From a checkpoint of a small transformer trained on Wikipedia: vocabulary 32000.
Each number is 128 + 24 x the weight over its row's rms, rounded and kept within 0 to 255. Layers, rows and columns count from 0. Numbers have three digits each. The size before them is the row's rms in percent of the matrix's.

# up: layer 7 MLP up, 1536x384, rms 0.0251, rows 1209-1234, columns 240-287
# down: layer 7 MLP down (transposed), 1536x384, rms 0.02, rows 1209-1234, columns 240-287
up1209 104:159169092128145142156141136175105135122116118158115143103151183105141121142125118179125122137138128100104164117151089145106082092121125123109164
down1209 089:136069120117141144108166167090135147139108149110095168098161139128126116145129137151160105142110130106094101138139128176120164126097150156149160
up1210 118:109149139131126102164145092121145125178091118135129115111153137061128131116140107156095113128165124117102156101162128079120147088094120139141096
down1210 121:132150151087079151140080136176162118092116084131158159145130145095143115097167141097115119137112107118137162112102125102151082143126146156074115
up1211 079:107105147165179154178082114137140124123144145132102137099151137098152145112169140114129105131137129132131118098151133134162154141142151107088083
down1211 087:087141127164140101148132110121118108118107137117142147122104157112141115144166116133151118111127099125151141162140160161135126135132139143177115
up1212 072:128140178133104184119131130172181134117122162123146115120119125118132114136147138080093119132140129089143134137179125123101121115046110128079125
down1212 088:143113124166128138174130104109098112112106127114143111127112122099128083132116107092140116081112137127131132125126133115135115153150145078153123
up1213 104:115091161142169142134114097138118173156110162114105128078128135137166117123109089142109131130107145101100132123169119139128132117133151102139168
down1213 083:146163146118119125110149111130166145152139123146105103154149093167136132099151094168103137143147112148118136172102100138095120122114153110167126
up1214 080:080080143180072135127145122158147117144112119115143156128140150141116122125137125106090109126129143122124122122128084117138128129127106155083133
down1214 088:144144184128150091152130127109097138123116141130122108138127113128128142135107149148109148131116112133143126128126093189153162109165103134170114
up1215 114:156187100135125110154189111152122123136133120142161121094146133130132147113141145150121109118133140124153135089116120111169176106132153119165135
down1215 119:139192158122130120152133116096117125117126116135139134144123134129116083110175143141119079138113144166148121107141137129172146149130118115147139
up1216 101:114168125138157137156128113137157111148089109074134158112147126136146134156176129172136107113144157088141113134113116144145134117125114147132115
down1216 089:118102134116101123106126191104116108139137129162131089144146152093150150126085132118085123170093102137053121152076169145121140129115111134086132
up1217 098:109140115138131100140103063119128109140084141128155150107150120077133142118117097129139122143167140113139137148134119124124105143149168116102147
down1217 081:101097077190089153114137105110107116148082125088129121122159118117156109076150121105130116066134097130153098161144145118134136113134132134141063
up1218 099:114138146129147132137107140163137087116125091093142141131146158160129144114112102121129094130123150092107130114177077157146122134089117141162147
down1218 097:132128125089109115148124156119134088115127178137097127161129110118150141090137116129120143100103134138094062139129111100161109075134096110106132
up1219 086:138098110125146128149136102133098116110119115150141119072150161162108120132159159089132095126158140123126141163172119092169156125147111132119118
down1219 075:118151100146126119111166158111139145132121097113156098155127160099154177112143087153119156115129098145160090155119147164137164146098121107138118
up1220 105:109137096113161160121139125166117108115127107110117183114112149081108182132131140115113133121104109106120122162126124081137098076083175173134142
down1220 105:105137104146103162137112073108129130141130122180135103192131123142106095168096152121085120115160176122102132139153099104151181157102147090138116
up1221 105:053155137124111111163130129140105122127089154119129156131166142132138153110143122140094114102180102096141124113162102122129122108150104102175093
down1221 073:143137138112115156146088143140147132101109142128126112122116143153138098088175104141116109116168111109098149132113171117147122104114163115097134
up1222 096:140133130129122124079197153169170109151122114112121147066138124119138163111155171167124095136120155107109078106149092139135125093129151127144135
down1222 098:133129108105111118115081105119132124130136131161104159136086117128109125117106100098154119134110082146142153107139163120146121136155091131105140
up1223 094:150172120173103124136182135147121148146093140121135131136158138114157116128136084143098152101145081094157120102079093117138137090066165127094130
down1223 075:114163125138148142132115093109126110131104125117137109112137133116101131116142126137109112145126133159178121130153145116138145092186103132148110
up1224 083:163129131125112101110143083136169131103123116106105123152158090126159135155137142116121124128144161114162108126123111101152152124146105162094092
down1224 084:160124149105118117122161108128082139127166158119090114122109152145117148152120132153142127144126124123126131131096105147147086128152170101105132
up1225 101:097155116141154082127122094172105140161135151133084155109119129116150155120101162163132145096154112100148106178127116134153136118148127108121165
down1225 089:136133166130122164118129078180114129128144148091115120080133144118120149130104114132120140120156123124131149130072122078116087113157099121134167
up1226 105:159132111173113129098120136139127135126104101129087156081146146117178189132123133156120106128112094134114108145132144131138120162131173161132105
down1226 089:135131132153117160140106131105156137168127128132127078099088083113107064112147113099105099134060165154064103104155165121148168171068127109097123
up1227 127:098138165140094124157124098146098110108148128127106168128153154096163158085166106176137118118134131119108157164143116128137125125147145118131108
down1227 153:124111099134146103140112079080136133135160136145149123156091140094141140130118128123127161108138115140139149150155144124089128137124137103136130
up1228 079:121132072139128164107159113089144136151147138102133125152134126116129101098189132077086160064147123113150087171083139042106116142133104128123088
down1228 094:150131108114185120108094135095085142137177152102118117166115131135152148125124155161161139107117098139129128145084123146129156109126149105125136
up1229 087:174143132135147136133122151171156138177134133105147137101125129111131119140122105146109150153136094087097086123143105076110156100128128091140154
down1229 077:185159120163160137123138141143142148131135094133126134116136122161121156109164175119134139083135131162113116145106102118120181110143135108142180
up1230 111:067110075127125148159147123132119119148079171131142170094169187134143097128137109141114099124162140079148130106164103117090113113107106171145096
down1230 096:183123098128129097094127135119118128136109118128122110097081119170111174161118094151137109141103190112132134088125113150160132141118120137147121
up1231 079:143133148143122157144162091131113167189092152118145153109146154124135157124163133103129114156197095112092145102137123094125110098091142100095122
down1231 086:149139141169097082122132084162117106120097091135144100115146100156093113108142136132133127101144097124140119141112133108140129133143123122153107
up1232 117:115111126155128129099107126171137122130108150154124106102118147142142115126160137157118077078124134144104087093143137122104140112119103126117105
down1232 118:099106120137085118122101141127118147104078119133108106069116162087177135185119109145156102115105089176114136127126111114117095132138161137123155
up1233 107:105128144123116122169141116138145153114106113060117130132119176102141109155098136129128089088126138135122151129125108165112105110087155144132136
down1233 098:147104125106098137125141113121124145111134091146165139094116114109111114159122124157133103123144093127100053137107167110146168145113204160122141
up1234 105:181159087145158113092181126146120146109107107103113152097156094096133153117158134161161104141136127080113107117143094094120158077149129145123108
down1234 106:141111199125116158138070105115165137109112116147103084152086130106114153127125101108125144159150101155122087128074159126140147138123163132068065